config = dict(
    head_dim=64,
    activation='swiglu',
    norm='rmsnorm',
    rope_fraction=1.0,
    qk_norm=True,
    attn_scale=0.125,
    tie_embeddings=False,
    batch_tokens=262144,
    train_tokens=775400000,
    dataset='wikipedia_en',
)
Each number is 50 + 12 x the weight over its row's rms, rounded and kept within 0 to 99. Layers, rows and columns count from 0. The size before them is the row's rms in percent of the matrix's.

# layer 8 MLP down, 256x704, rms 0.09, rows 100-208, columns 256-319
098:60 74 46 49 48 61 60 54 69 27 21 38 56 67 55 48 48 54 49 48 39 50 46 72 38 43 27 30 37 30 60 77 33 43 40 37 51 59 48 59 62 48 41 51 53 35 42 59 63 70 64 32 45 48 61 52 44 64 37 31 51 56 66 50
104:51 44 27 41 35 44 33 35 57 49 33 59 45 22 47 63 54 51 42 35 46 26 43 26 78 55 46 43 57 34 50 63 26 39 33 37 44 50 30 42 58 58 51 65 49 35 52 48 63 60 49 47 42 67 56 51 52 42 50 47 41 60 47 29
106:38 42 38 52 37 61 63 37 52 54 48 53 41 34 66 36 54 49 21 53 59 46 39 35 54 56 52 58 69 47 50 54 74 51 41 57 57 47 56 58 37 71 42 51 74 56 37 72 82 59 53 29 65 47 37 47 44 50 29 42 53 53 53 47
099:40 47 51 32 57 63 44 52 62 44 77 55 48 51 39 48 45 46 52 39 77 60 55 29 59 59 62 35 15 59 70 44 34 76 50 67 55 56 58 41 59 43 49 45 27 45 68 56 33 44 47 47 35 60 45 59 46 52 58 58 38 52 46 51
100:57 40 58 39 62 54 55 40 31 54 35 58 41 61 49 77 56 58 66 70 30 67 25 60 51 57 58 71 65 69 55 59 64 41 49 48 34 29 68 61 55 46 57 49 34 50 45 61 37 72 39 53 76 49 39 54 23 39 47 33 27 38 43 57
098:40 49 41 21 72 25 32 48 45 62 53 34 42 50 25 45 74 41 48 43 51 38 40 71 25 68 55 48 37 55 55 48 63 36 63 68 48 65 28 39 50 69 46 47 37 50 44 46 49 36 51 67 47 38 47 49 64 51 50 58 60 37 26 54
096:52 53 58 62 66 40 39 46 52 65 44 54 44 51 61 41 46 59 40 62 43 52 46 61 49 63 57 56 44 38 59 52 30 18 47 57 40 55 52 38 44 19 49 42 57 69 41 54 57 48 26 48 35 50 42 44 55 51 39 54 51 50 30 44
097:80 45 49 59 45 34 59 39 54 32 74 43 68 40 62 46 45 50 57 40 47 53 62 46 60 56 49 67 46 16 43 22 59 65 33 74 65 37 53 39 43 26 47 48 48 60 62 54 37 55 51 44 55 17 48 59 27 50 45 61 33 52 43 68
102:52 51 37 51 43 39 48 35 54 59 61 44 46 52 49 64 45 31 44 61 31 56 47 67 54 34 56 31 45 61 63 62 62 65 43 55 65 53 69 60 52 65 46 38 52 52 60 42 32 45 19 47 67 60 44 59 56 56 59 69 43 56 67 63
106:47 63 48 50 39 48 55 62 56 75 60 23 65 61 41 59 59 64 31 52 46 40 61 59 66 48 49 55 67 73 45 51 32 63 50 62 38 51 53 42 52 37 53 36 44 56 37 59 64 53 38 42 67 48 62 24 58 50 52 46 49 54 31 57
100:45 44 74 35 53 58 52 48 52 37 55 46 74 47 45 45 40 38 42 63 45 48 62 51 58 53 50 46 56 22 37 85 67 54 47 51 44 57 46 43 47 49 49 53 42 67 41 52 59 44 56 50 50 42 42 26 38 46 44 56 27 53 61 48
101:46 55 68 58 77 78 54 52 60 56 48 41 27 57 27 60 31 40 59 51 41 41 33 37 42 58 35 61 64 28 32 44 63 42 45 39 71 58 36 43 60 44 52 38 61 48 31 43 55 62 61 45 52 49 63 57 55 39 48 49 41 40 49 51
097:24 51 38 79 36 23 42 62 51 57 35 43 61 40 45 73 34 61 53 45 48 55 27 67 44 48 60 32 66 41 61 47 57 33 48 46 67 37 45 53 54 45 67 50 69 58 61 57 43 53 59 43 50 32 35 50 51 47 54 39 52 38 43 52
115:54 38 39 63 65 46 77 47 55 49 64 57 57 43 61 42 50 47 66 68 44 52 32 51 59 44 61 43 56 62 45 40 61 52 32 18 63 68 47 36 35 35 60 62 47 67 41 60 25 40 51 43 56 35 33 57 41 69 62 74 41 62 40 25
096:49 34 56 39 39 62 61 38 32 37 57 59 55 59 38 50 61 65 35 45 68 53 41 65 61 62 73 61 52 52 61 34 42 53 37 34 20 40 54 50 52 46 39 42 42 59 47 56 14 62 63 45 49 36 64 46 40 32 42 41 58 25 47 57
116:53 51 41 62 53 50 69 45 34 70 67 51 38 52 50 53 50 50 44 53 40 43 55 43 46 37 67 43 52 55 34 73 53 25 33 61 59 53 37 43 57 59 41 56 59 32 50 93 43 70 42 29 42 57 65 44 44 43 45 42 55 65 56 54
095:44 49 74 49 68 54 70 41 62 54 65 47 51 46 67 76 51 45 43 26 61 51 53 53 42 53 43 30 59 65 12 56 45 54 32 42 50 31 44 58 45 55 42 33 47 43 51 72 52 49 47 22 42 32 39 65 67 66 41 47 42 53 52 44
094:44 40 56 52 46 59 51 56 43 52 36 53 29 39 61 48 51 38 36 41 69 40 41 77 40 42 47 26 20 41 47 51 45 21 38 55 30 49 45 39 40 52 44 65 30 48 52 51 48 63 36 41 65 44 57 46 63 53 26 69 31 55 49 47
102:48 50 48 66 42 48 54 65 45 55 49 52 64 55 31 51 59 49 68 68 65 48 78 62 39 59 60 34 50 53 74 66 57 61 66 52 32 73 49 69 59 46 59 63 35 51 47 73 42 57 34 52 63 47 18 73 43 43 48 54 51 56 40 53
096:60 45 45 58 57 45 49 63 39 53 69 45 41 76 46 46 51 45 51 28 41 47 51 50 47 74 22 46 67 57 73 37 52 55 46 51 50 38 50 65 81 72 70 66 44 54 42 58 55 56 45 38 26 67 59 24 65 49 69 69 54 43 44 41
099:47 45 59 57 60 36 57 64 42 56 45 27 40 49 83 51 62 48 50 52 79 48 49 49 61 47 51 70 46 47 42 47 32 61 33 23 44 38 61 58 48 43 45 67 65 59 60 43 56 58 34 53 49 46 41 65 45 49 50 55 43 41 71 61
099:58 49 38 63 43 46 51 55 35 55 60 48 44 52 51 37 21 33 57 66 44 46 55 48 58 61 41 41 41 54 65 49 69 69 61 54 52 50 70 49 40 58 64 26 59 47 47 80 64 71 58 56 49 53 61 63 35 32 56 68 60 56 52 57
099:51 54 48 38 37 50 39 41 55 36 38 60 49 68 29 64 45 37 36 57 41 55 43 64 54 79 44 64 41 45 58 45 41 58 74 47 38 52 41 52 42 45 60 59 49 40 36 54 64 59 47 43 73 53 48 61 42 30 48 47 51 42 26 67
104:61 51 34 39 58 50 58 39 37 49 79 50 63 33 45 41 47 64 48 41 51 50 38 43 38 35 65 40 49 29 57 61 64 68 63 66 73 41 62 47 53 52 61 56 28 72 42 40 65 52 61 69 55 49 43 52 65 59 45 49 49 67 33 44
091:52 32 69 58 39 66 48 69 46 47 34 62 33 57 26 46 48 32 60 71 69 73 42 52 37 33 51 27 58 54 42 36 60 55 52 43 58 67 38 65 50 62 56 31 28 56 49 56 48 46 46 65 39 37 46 66 51 47 32 48 43 48 32 40
101:64 50 35 53 55 28 61 52 42 63 60 48 58 63 65 57 41 70 45 46 46 62 56 51 41 45 48 41 32 41 48 60 41 47 58 64 52 44 45 35 59 52 57 60 33 43 52 38 50 56 53 41 45 45 46 51 46 34 48 58 47 67 54 62
100:54 51 59 57 67 69 57 48 59 47 40 62 31 47 56 53 61 37 61 43 41 64 68 29 37 51 30 48 39 62 55 38 45 51 52 37 57 35 63 70 59 38 55 40 73 58 49 54 81 55 40 29 43 20 48 35 77 62 41 53 61 74 56 50
093:31 29 50 46 48 49 58 47 41 57 59 43 70 68 64 38 48 45 55 47 34 49 56 61 46 54 49 52 39 27 54 68 63 41 39 61 65 53 62 39 33 48 69 29 50 69 63 59 38 52 63 70 43 58 46 60 51 46 53 53 31 45 53 61
100:55 67 36 46 43 27 61 54 86 18 51 41 61 52 55 51 62 60 35 71 27 34 84 55 61 43 37 54 39 40 64 47 65 53 59 47 42 63 61 15 48 58 41 65 59 51 65 54 56 52 49 44 43 44 34 68 39 69 64 29 49 53 53 53
099:65 48 53 45 54 52 52 46 37 53 55 44 51 46 50 43 52 45 62 92 46 42 67 55 54 64 48 44 43 53 63 37 57 71 59 39 49 52 43 59 46 48 31 36 51 40 37 62 49 36 53 44 63 61 28 36 45 49 46 40 66 66 58 45
110:20 47 55 37 45 49 31 55 72 44 33 73 44 62 37 47 47 63 60 61 48 58 61 42 45 45 43 38 58 47 64 55 82 59 46 45 71 56 31 37 60 54 36 47 58 62 39 49 47 53 65 50 39 55 65 31 55 45 38 48 50 41 73 53
096:67 59 41 47 57 32 50 55 67 61 26 57 32 35 40 40 47 38 38 68 61 53 60 49 64 50 56 58 64 38 28 48 63 44 38 26 47 50 61 45 72 46 63 38 62 69 28 39 48 51 69 31 60 29 39 37 53 64 45 51 57 64 47 59
099:44 54 53 46 45 44 43 45 63 61 59 81 74 28 49 52 25 45 45 66 59 27 38 45 44 50 41 41 63 55 59 68 60 50 49 35 56 31 38 41 70 72 58 44 28 53 11 54 34 36 67 52 30 47 47 43 46 33 33 63 31 46 39 31
099:49 65 34 33 42 32 37 57 43 60 52 50 37 51 47 40 68 42 36 37 70 45 66 52 45 57 54 49 47 31 48 54 42 58 62 35 60 56 40 44 55 44 46 62 61 61 48 47 62 59 49 52 44 39 61 43 36 58 59 53 44 30 52 42
098:64 58 39 35 44 29 47 70 41 50 47 57 34 41 37 58 46 51 42 51 59 50 45 45 72 39 21 43 48 37 64 52 38 48 38 45 46 52 54 30 63 50 53 72 56 47 18 57 46 67 72 57 59 44 42 37 69 49 55 38 60 42 38 54
094:57 64 51 53 50 73 34 47 31 71 52 73 62 82 25 40 52 44 53 40 49 64 52 48 34 41 53 33 52 62 60 65 58 63 58 51 56 51 49 33 52 65 59 38 42 64 22 52 29 37 51 46 59 37 40 42 62 44 64 48 50 42 58 44
096:49 41 60 84 41 69 54 44 57 55 34 50 54 51 38 48 46 50 56 48 60 38 51 71 58 68 46 33 39 76 73 59 42 49 65 31 40 77 51 70 52 47 52 58 43 53 43 62 46 52 44 68 46 50 44 49 49 57 65 39 56 34 54 44
096:58 51 59 45 41 66 20 32 66 31 73 34 48 30 54 45 46 61 51 75 52 43 49 41 44 39 42 34 55 38 39 60 58 37 58 38 61 52 38 46 43 67 66 50 59 50 30 49 43 58 45 40 14 55 47 75 56 66 35 48 42 57 40 57
101:51 53 57 50 33 51 59 34 64 64 41 45 56 52 74 30 55 49 38 53 47 32 44 37 68 57 48 48 60 52 61 37 59 44 54 55 50 48 50 55 66 36 36 46 39 53 67 57 47 44 16 51 40 42 46 34 51 35 51 64 50 51 65 41
100:30 50 54 47 42 34 49 52 53 33 44 46 54 25 53 48 55 71 50 39 50 51 58 52 75 59 67 65 61 40 38 60 62 62 18 45 50 43 50 61 70 33 70 76 55 60 40 29 47 31 58 76 60 36 52 50 32 31 49 29 33 35 41 49
100:60 52 74 61 45 66 39 25 73 24 60 44 57 49 64 39 53 51 66 36 56 68 36 55 40 44 29 67 71 37 31 48 23 78 35 66 54 59 28 67 63 46 50 55 35 49 56 26 44 37 43 41 61 62 39 47 52 41 41 54 43 47 44 44
099:38 44 44 65 44 65 55 73 37 68 22 68 43 40 54 38 48 39 68 37 36 30 37 55 52 42 37 50 64 46 38 61 55 76 62 35 55 49 56 63 61 38 52 66 56 45 69 39 46 50 35 53 43 56 57 30 26 41 42 48 78 31 54 71
103:28 54 43 42 58 52 64 52 42 66 44 62 64 64 59 59 38 53 58 48 50 63 39 69 34 36 47 39 59 56 43 57 41 48 55 47 19 52 70 37 59 79 28 60 64 72 47 68 51 53 39 31 38 49 51 39 50 55 58 31 53 47 62 48
101:45 57 51 44 59 60 47 36 65 60 37 62 56 36 38 52 67 35 55 58 52 50 61 43 45 60 63 67 45 38 33 57 47 62 52 54 55 65 73 41 50 52 38 56 46 45 67 38 24 60 47 44 35 38 36 73 53 48 59 28 57 54 48 40
102:59 53 55 49 44 57 50 47 44 45 51 64 54 48 38 37 58 65 55 24 39 51 56 49 51 51 69 37 46 58 67 47 58 62 38 71 71 53 51 57 52 37 37 36 57 56 56 32 17 44 44 53 61 35 63 48 37 54 61 56 44 29 26 59
100:41 40 62 60 62 44 42 36 46 50 47 42 56 66 73 51 42 49 62 59 42 54 58 68 49 38 57 46 51 47 51 43 33 62 53 34 36 59 44 32 50 57 53 48 43 53 58 48 64 79 46 42 49 56 63 53 53 52 43 35 59 57 71 31
099:54 48 61 60 48 64 47 38 65 56 44 43 47 48 50 30 33 51 47 27 50 64 51 41 66 37 58 40 47 47 58 69 50 50 72 44 48 58 43 36 54 35 63 49 63 35 51 40 58 35 29 35 67 61 49 69 64 49 60 47 45 37 37 39
101:56 55 58 56 56 58 52 63 63 59 52 51 37 66 48 43 39 46 41 58 41 67 44 40 62 58 59 36 47 51 51 65 60 43 37 48 58 46 70 27 53 66 48 39 64 48 56 45 45 72 66 42 53 46 64 57 49 55 57 30 48 43 54 48
099:56 51 54 41 48 60 45 38 47 55 37 48 45 41 61 81 49 51 42 43 60 38 58 58 37 34 54 36 40 42 54 65 40 45 32 46 51 66 65 48 56 61 73 51 49 45 57 52 47 60 43 44 36 56 47 46 52 57 52 47 50 49 53 76
095:60 45 48 45 59 34 90 40 66 68 32 58 51 60 64 12 44 61 74 38 54 47 74 74 56 67 48 63 22 43 56 53 40 37 32 50 62 47 54 57 51 59 52 56 59 47 48 56 51 69 62 28 34 60 68 56 76 50 54 40 44 60 49 38
100:69 53 59 54 28 65 66 35 61 42 60 31 51 51 56 69 44 53 46 67 70 94 60 59 51 52 76 46 58 46 45 43 28 58 21 34 47 47 47 56 54 50 38 66 44 61 21 48 61 36 59 49 46 35 37 62 50 61 54 47 60 40 25 54
097:25 36 61 44 45 55 24 60 43 75 65 58 53 67 64 41 47 62 52 62 49 63 34 64 62 55 43 41 45 64 35 57 54 45 29 63 46 31 64 47 33 62 53 43 54 52 64 59 30 56 45 26 49 61 52 33 53 47 36 50 50 42 42 41
096:54 60 39 66 57 65 20 66 47 47 75 59 42 49 71 60 35 70 65 55 61 65 34 50 65 53 52 47 49 28 28 46 26 47 59 59 61 50 61 56 31 68 49 56 46 34 59 26 20 65 39 28 61 52 49 47 48 55 46 40 69 38 55 50
101:34 47 44 46 41 52 71 60 58 49 37 37 65 52 65 50 57 42 68 34 71 47 45 45 61 64 35 73 47 60 63 46 50 45 61 32 73 31 69 40 26 43 41 46 39 32 20 73 63 66 34 41 55 25 50 50 48 34 43 69 61 39 34 43
099:42 81 43 54 34 66 30 53 56 51 64 36 66 60 28 62 52 59 55 45 14 44 42 53 61 29 42 59 45 57 49 57 57 54 52 51 50 45 35 54 61 55 52 43 54 36 71 51 74 32 37 46 37 36 40 53 68 40 34 42 40 50 74 59
095:53 52 63 47 58 35 64 55 52 53 77 62 58 65 46 67 47 58 60 73 73 77 56 45 40 61 62 58 43 55 42 57 47 54 43 44 64 51 31 50 47 51 39 70 49 52 27 39 47 47 54 53 69 39 60 46 36 47 68 46 50 62 53 54
097:61 29 53 44 46 46 46 52 55 44 49 73 47 49 62 40 45 46 55 48 56 42 56 55 59 55 68 55 77 42 51 60 60 68 73 60 46 41 57 26 43 66 58 47 45 63 54 54 27 34 60 58 49 74 41 40 47 58 46 57 39 48 59 46
098:48 61 59 57 53 55 46 50 51 33 56 53 53 30 67 55 60 34 34 64 67 46 72 60 58 71 59 56 72 33 52 14 68 36 35 55 24 52 44 63 33 54 44 35 39 49 55 52 51 33 55 56 52 39 32 62 46 55 54 62 56 57 42 47
100:63 58 49 30 64 61 44 35 34 75 65 57 29 45 59 48 72 27 49 56 41 58 45 27 37 57 76 58 44 66 19 62 73 43 45 72 50 61 33 58 50 86 54 54 44 52 42 34 39 45 36 48 52 63 67 63 38 56 36 60 42 48 53 45
101:57 52 69 43 50 56 54 47 62 49 48 62 37 41 63 80 49 46 36 42 60 64 49 48 29 45 59 48 57 61 63 20 35 45 52 49 30 37 42 43 35 51 46 74 36 46 45 66 49 47 35 51 46 29 37 39 42 29 55 55 29 61 48 59
099:47 67 45 46 64 56 41 60 53 43 66 43 50 46 37 67 58 63 33 34 57 42 59 64 52 47 70 64 26 43 49 62 28 41 42 37 45 32 62 39 41 57 57 42 37 66 42 63 71 80 50 61 65 47 45 37 74 54 50 62 82 47 35 64
097:55 42 54 66 48 41 48 39 73 46 41 54 53 37 52 40 61 51 72 55 56 53 72 63 50 39 46 56 65 64 54 48 61 38 62 60 54 49 19 67 59 44 47 43 40 67 63 47 47 10 64 27 64 34 54 29 58 59 53 54 36 49 53 44
097:58 46 37 72 36 62 42 64 48 61 51 62 54 38 46 55 50 42 28 43 61 67 38 61 55 47 58 54 56 50 44 62 39 42 52 29 67 50 55 59 61 32 55 56 42 48 41 29 53 45 49 31 54 42 51 38 62 49 54 43 48 59 46 52
092:39 57 34 47 53 62 39 46 57 57 48 60 51 54 55 55 56 55 42 36 57 50 41 52 49 52 62 46 42 56 54 56 68 35 58 59 54 31 37 50 59 76 51 51 42 43 75 46 48 52 53 49 47 35 44 47 71 43 38 59 58 28 51 37
102:55 29 66 44 56 58 57 44 64 66 46 48 60 56 52 66 46 34 43 51 43 60 44 68 26 41 59 36 42 37 31 41 49 30 45 44 57 57 72 54 51 45 39 25 55 59 62 44 59 34 46 52 58 50 58 48 43 54 65 44 36 58 60 43
099:58 45 40 51 54 48 45 35 45 42 67 52 47 41 65 47 36 55 32 48 51 63 50 51 60 56 45 40 40 58 41 50 50 58 28 67 52 26 69 47 49 57 51 23 34 64 78 69 46 56 69 64 39 47 67 53 50 53 48 62 39 50 53 74
096:33 85 48 35 38 55 48 33 62 31 38 69 36 72 64 67 61 33 36 41 69 44 48 47 41 56 56 55 40 49 79 46 46 44 54 58 57 50 56 55 61 45 55 38 56 58 45 49 66 89 54 57 47 50 69 39 49 65 60 52 56 58 49 57
102:46 46 52 46 66 61 53 53 64 17 43 47 34 38 40 64 48 50 23 50 70 51 61 69 57 55 49 41 65 57 30 52 58 30 72 53 73 36 48 44 54 23 57 51 45 49 58 56 55 42 65 47 56 47 47 81 53 44 59 33 32 67 60 52
097:47 38 33 35 53 61 54 39 49 26 25 47 48 70 50 30 48 59 46 67 60 48 48 59 54 41 27 69 56 59 27 59 37 43 27 41 56 62 29 42 57 78 53 56 53 48 56 51 51 60 49 52 55 48 40 69 45 29 49 68 22 59 44 30
093:43 53 55 44 65 26 48 45 50 54 67 42 47 49 54 53 59 56 34 53 50 57 64 34 64 52 41 67 63 60 65 58 48 27 54 57 58 66 41 83 72 64 72 51 41 49 45 53 56 55 60 54 46 42 62 67 41 52 72 38 49 37 71 53
102:50 47 55 70 47 47 43 51 47 29 44 65 47 52 70 24 45 58 41 56 39 31 51 60 29 59 69 31 60 37 71 30 60 41 67 59 58 67 44 43 51 30 44 61 60 35 64 58 29 50 55 47 54 38 39 40 47 36 45 59 49 37 51 35
102:37 60 55 47 67 49 60 52 51 67 35 55 33 41 41 80 52 65 47 57 32 53 51 44 42 63 66 37 49 62 48 56 58 33 53 65 45 69 57 58 36 49 25 56 35 41 54 50 42 44 54 46 70 44 56 34 30 44 39 62 30 52 50 70
097:51 62 41 45 48 47 61 50 51 49 67 43 45 51 47 44 76 49 56 39 52 53 26 56 65 37 49 47 48 36 56 51 38 63 76 38 51 56 42 45 37 55 37 51 51 52 49 50 55 45 39 35 58 52 68 16 50 55 42 48 42 54 42 26
091:56 44 37 60 38 55 62 54 59 58 32 30 33 53 39 53 57 66 29 33 28 54 34 62 35 39 60 44 51 63 58 48 52 59 43 52 70 46 50 65 59 45 43 50 56 57 80 48 51 30 54 47 42 39 54 26 56 48 55 52 49 78 48 41
100:47 35 35 47 35 61 37 33 40 61 57 53 49 35 54 56 79 34 48 47 59 45 48 51 59 49 42 64 58 32 42 34 51 58 51 71 46 47 49 45 32 60 42 30 67 51 64 55 52 67 58 54 41 55 42 42 33 50 40 72 73 00 45 73
100:49 60 63 33 54 63 45 60 56 48 44 29 72 48 32 67 45 48 47 46 48 37 49 34 25 54 55 30 46 64 46 40 69 51 42 43 52 56 51 45 54 64 72 47 27 42 42 43 57 48 50 56 71 60 43 39 52 56 46 41 46 67 62 69
108:49 45 56 31 77 51 31 55 50 82 50 46 39 47 52 38 43 61 34 44 68 61 49 60 41 63 47 73 52 56 41 32 63 51 51 68 40 58 60 63 48 46 25 70 43 52 64 58 46 50 56 55 37 49 23 31 35 70 71 48 72 36 54 45
104:39 58 77 62 55 62 60 58 36 53 55 56 64 65 53 38 57 42 41 70 57 53 27 64 32 58 70 42 47 57 41 53 49 50 35 44 51 34 37 33 53 50 58 29 53 39 27 53 44 51 63 54 65 52 57 65 56 70 29 43 35 11 16 31
098:79 46 69 55 42 62 55 63 40 52 51 60 59 64 37 54 43 46 46 66 68 37 59 33 61 54 60 51 40 44 49 59 57 78 55 30 69 39 60 65 48 21 38 36 46 56 40 40 41 43 57 49 51 44 72 36 44 57 53 36 41 58 49 46
099:77 43 31 36 57 47 61 59 24 42 62 33 47 56 73 33 56 49 46 54 48 49 45 48 52 70 69 68 65 28 49 35 31 64 44 72 34 65 63 45 50 72 71 50 49 43 58 56 56 70 36 40 49 41 31 45 38 46 57 43 46 55 24 57
166:57 60 48 33 48 56 68 51 61 42 43 66 53 75 38 60 63 53 60 36 45 59 39 76 64 79 52 47 42 52 42 58 36 45 47 38 35 35 60 61 71 60 71 55 37 53 63 32 46 44 46 53 57 52 37 34 58 64 49 32 52 36 67 39
096:57 57 52 61 39 75 66 64 52 41 48 71 49 38 64 41 23 32 72 60 42 37 39 58 40 36 45 41 67 76 39 45 39 42 48 38 53 56 57 45 50 74 54 59 38 79 49 56 66 64 46 63 64 61 39 63 36 49 41 38 63 58 46 68
096:53 57 26 65 63 28 53 61 66 35 45 52 55 28 39 44 50 48 53 39 54 46 49 44 63 48 41 43 61 61 48 46 59 55 37 36 52 34 49 38 55 52 50 49 58 49 58 51 34 43 65 46 50 66 44 39 41 56 54 48 42 63 38 35
098:51 36 55 33 36 47 54 26 45 63 51 45 50 53 58 34 67 67 57 18 52 30 47 74 71 59 47 57 54 54 45 53 61 39 60 52 40 42 48 50 52 64 44 43 45 62 67 58 54 59 51 43 53 41 51 28 47 59 64 67 40 37 42 44
102:79 49 43 62 21 57 52 59 42 32 40 38 26 53 39 44 74 52 36 36 80 37 65 67 41 53 68 53 47 58 40 54 47 39 66 44 52 44 66 43 49 50 72 63 70 37 46 46 37 27 48 41 49 51 48 56 40 34 50 35 42 53 39 38
101:41 51 69 45 51 61 40 66 50 70 36 54 72 56 40 20 31 71 55 62 46 50 28 26 51 58 69 46 47 45 40 55 52 58 66 66 45 45 19 49 36 62 50 61 40 44 35 67 46 43 69 60 68 46 42 46 48 42 59 33 60 87 66 48
098:56 61 69 46 42 26 43 42 43 46 38 63 64 61 41 28 58 66 53 56 50 42 42 50 47 25 54 35 70 52 63 47 37 60 34 42 75 35 24 54 64 58 57 64 63 67 55 44 37 57 50 62 36 47 58 33 34 67 54 50 42 41 47 28
098:29 54 37 52 42 46 50 46 37 66 50 57 51 52 41 45 49 54 68 62 38 45 40 47 47 44 40 42 45 66 63 53 59 59 55 56 66 66 49 47 50 65 36 53 55 46 58 91 68 63 50 53 69 45 48 33 33 50 47 54 29 51 49 65
100:44 09 44 36 41 53 54 62 73 35 27 36 59 73 65 51 47 62 56 83 45 42 55 54 37 58 27 44 45 37 54 66 31 67 52 58 40 52 59 42 49 71 31 75 50 59 54 64 69 55 24 50 36 62 53 57 54 53 40 48 87 70 56 71
099:55 38 41 63 47 60 67 42 56 76 61 43 62 33 47 70 45 57 40 52 58 71 53 64 34 39 61 46 41 60 74 50 71 50 52 37 51 56 41 53 53 64 34 36 34 45 63 59 53 52 34 67 60 53 36 16 35 60 39 54 43 49 51 65
097:41 48 73 33 50 39 47 48 34 58 49 53 35 62 37 47 64 39 52 17 78 67 40 36 43 47 44 50 69 69 28 63 47 31 49 51 60 44 31 60 79 58 42 60 38 53 45 46 51 40 49 49 38 45 50 22 58 55 40 37 52 61 35 35
101:48 43 44 42 55 65 47 43 44 61 56 46 54 49 12 59 50 54 62 36 31 51 66 25 44 55 50 43 38 60 51 47 64 43 52 39 30 57 55 53 49 43 44 42 51 33 44 62 51 42 52 57 47 56 57 46 76 36 72 58 35 61 39 45
103:43 31 62 55 47 49 59 63 48 36 55 37 58 57 16 55 60 69 50 61 29 36 43 57 66 63 52 49 50 43 65 51 61 41 34 41 30 57 43 47 56 32 30 54 32 58 20 39 42 56 36 43 50 53 63 56 67 48 60 45 50 75 56 62
100:63 22 19 42 44 38 63 38 63 57 43 43 28 60 43 45 46 50 58 58 37 50 37 27 52 43 50 48 52 37 54 44 38 39 31 68 43 30 47 62 49 38 61 43 55 51 30 69 52 57 44 66 58 64 42 47 50 64 47 57 68 34 48 57
107:61 51 60 44 46 33 47 65 64 32 66 41 65 53 40 36 43 50 65 57 44 32 65 39 50 58 30 55 67 54 58 42 42 40 65 76 37 62 36 68 40 58 39 56 34 61 47 33 61 43 65 42 67 45 47 50 65 43 58 56 66 64 45 75
097:56 56 39 51 27 46 53 43 34 23 34 46 50 58 51 67 54 44 56 52 56 66 50 51 41 41 42 36 41 34 46 45 56 69 33 51 74 42 49 50 51 63 52 63 50 58 61 48 72 60 61 52 51 40 45 46 44 53 39 54 37 48 46 63
096:54 27 73 40 63 43 53 41 45 43 47 43 54 70 43 55 51 65 46 53 52 38 53 41 44 29 59 56 47 37 45 35 36 59 29 51 65 72 30 35 59 64 47 42 70 65 32 60 43 60 55 36 35 59 36 31 18 51 82 33 47 59 55 53
101:54 64 39 51 46 43 55 62 50 53 64 29 52 40 45 68 56 44 47 66 58 88 51 59 61 44 63 48 65 40 32 51 49 33 53 42 50 31 53 41 66 47 34 54 44 45 55 51 69 45 58 47 50 52 58 54 44 50 48 31 49 45 57 29
094:32 68 40 50 47 50 44 70 65 42 54 36 39 41 70 55 43 71 43 58 75 53 71 42 58 59 44 63 60 42 39 49 40 66 47 63 58 58 62 55 72 65 64 57 27 52 43 62 52 55 41 30 36 47 41 63 61 55 48 54 67 65 32 47
100:51 60 57 52 44 33 47 60 49 52 59 41 49 49 61 38 49 53 39 58 39 50 40 54 45 37 55 56 28 53 56 54 48 54 37 43 39 35 36 43 54 51 37 56 46 68 41 71 60 63 79 38 50 57 77 42 49 67 67 41 56 51 69 34
100:47 69 48 54 57 39 39 71 45 49 45 56 30 45 38 63 46 41 42 64 48 35 56 39 25 64 51 52 42 43 88 51 42 48 62 63 51 74 56 69 68 34 22 61 50 63 43 53 40 57 61 50 55 48 57 45 33 50 44 39 50 54 47 51
097:44 64 42 51 54 63 35 60 44 34 39 70 72 69 52 40 38 36 40 53 58 26 53 51 40 49 43 39 37 33 46 59 46 55 56 64 30 17 46 55 30 72 37 60 46 59 58 29 54 46 39 47 39 49 48 79 48 43 78 46 56 63 64 44
095:60 54 59 61 41 37 40 44 43 31 43 47 33 48 29 53 37 64 59 34 43 59 40 54 66 55 49 64 65 51 51 45 42 76 08 54 59 60 36 60 25 49 74 23 51 34 51 40 75 44 48 48 45 56 46 45 56 53 57 72 40 41 68 42
099:45 28 58 56 31 53 58 61 47 45 38 31 42 59 55 66 46 48 42 47 45 50 47 43 60 46 60 58 39 50 58 65 58 43 77 74 82 68 37 58 49 54 47 51 44 37 38 21 39 55 75 52 28 31 28 54 40 41 63 37 54 45 38 35
096:48 47 28 47 46 67 46 54 47 67 57 54 69 41 39 54 48 51 65 54 36 67 44 40 49 47 49 32 49 62 57 30 43 40 35 49 32 55 65 53 54 33 50 52 67 48 73 56 34 37 32 50 54 60 57 37 33 36 68 48 49 61 33 53
105:50 48 54 30 53 57 57 46 29 52 56 32 85 46 50 30 55 64 52 58 40 62 50 42 42 46 50 76 27 59 26 43 43 26 59 64 54 51 39 69 47 41 37 61 46 52 42 46 39 37 53 54 45 63 34 41 34 38 63 33 56 41 60 42
100:60 63 50 73 35 52 54 65 54 31 48 61 74 72 39 41 41 43 39 57 49 36 40 38 39 55 60 45 65 50 44 30 47 39 61 43 34 44 37 75 57 37 68 44 39 57 59 55 37 42 56 43 55 46 42 58 57 37 38 49 24 84 45 73
100:54 51 25 42 48 39 37 35 51 47 25 54 38 47 56 55 63 53 48 64 63 55 49 64 56 52 70 61 42 45 38 58 57 62 43 43 59 73 56 35 50 38 54 47 54 29 45 48 40 37 41 50 39 28 32 55 73 61 46 73 34 48 46 51
101:45 33 32 55 52 53 40 50 52 64 35 60 59 46 66 57 35 48 61 64 54 57 57 45 56 64 40 64 72 36 54 66 87 51 69 52 44 73 50 36 62 29 51 29 33 54 64 63 47 17 41 61 50 76 33 32 55 44 61 70 53 41 43 46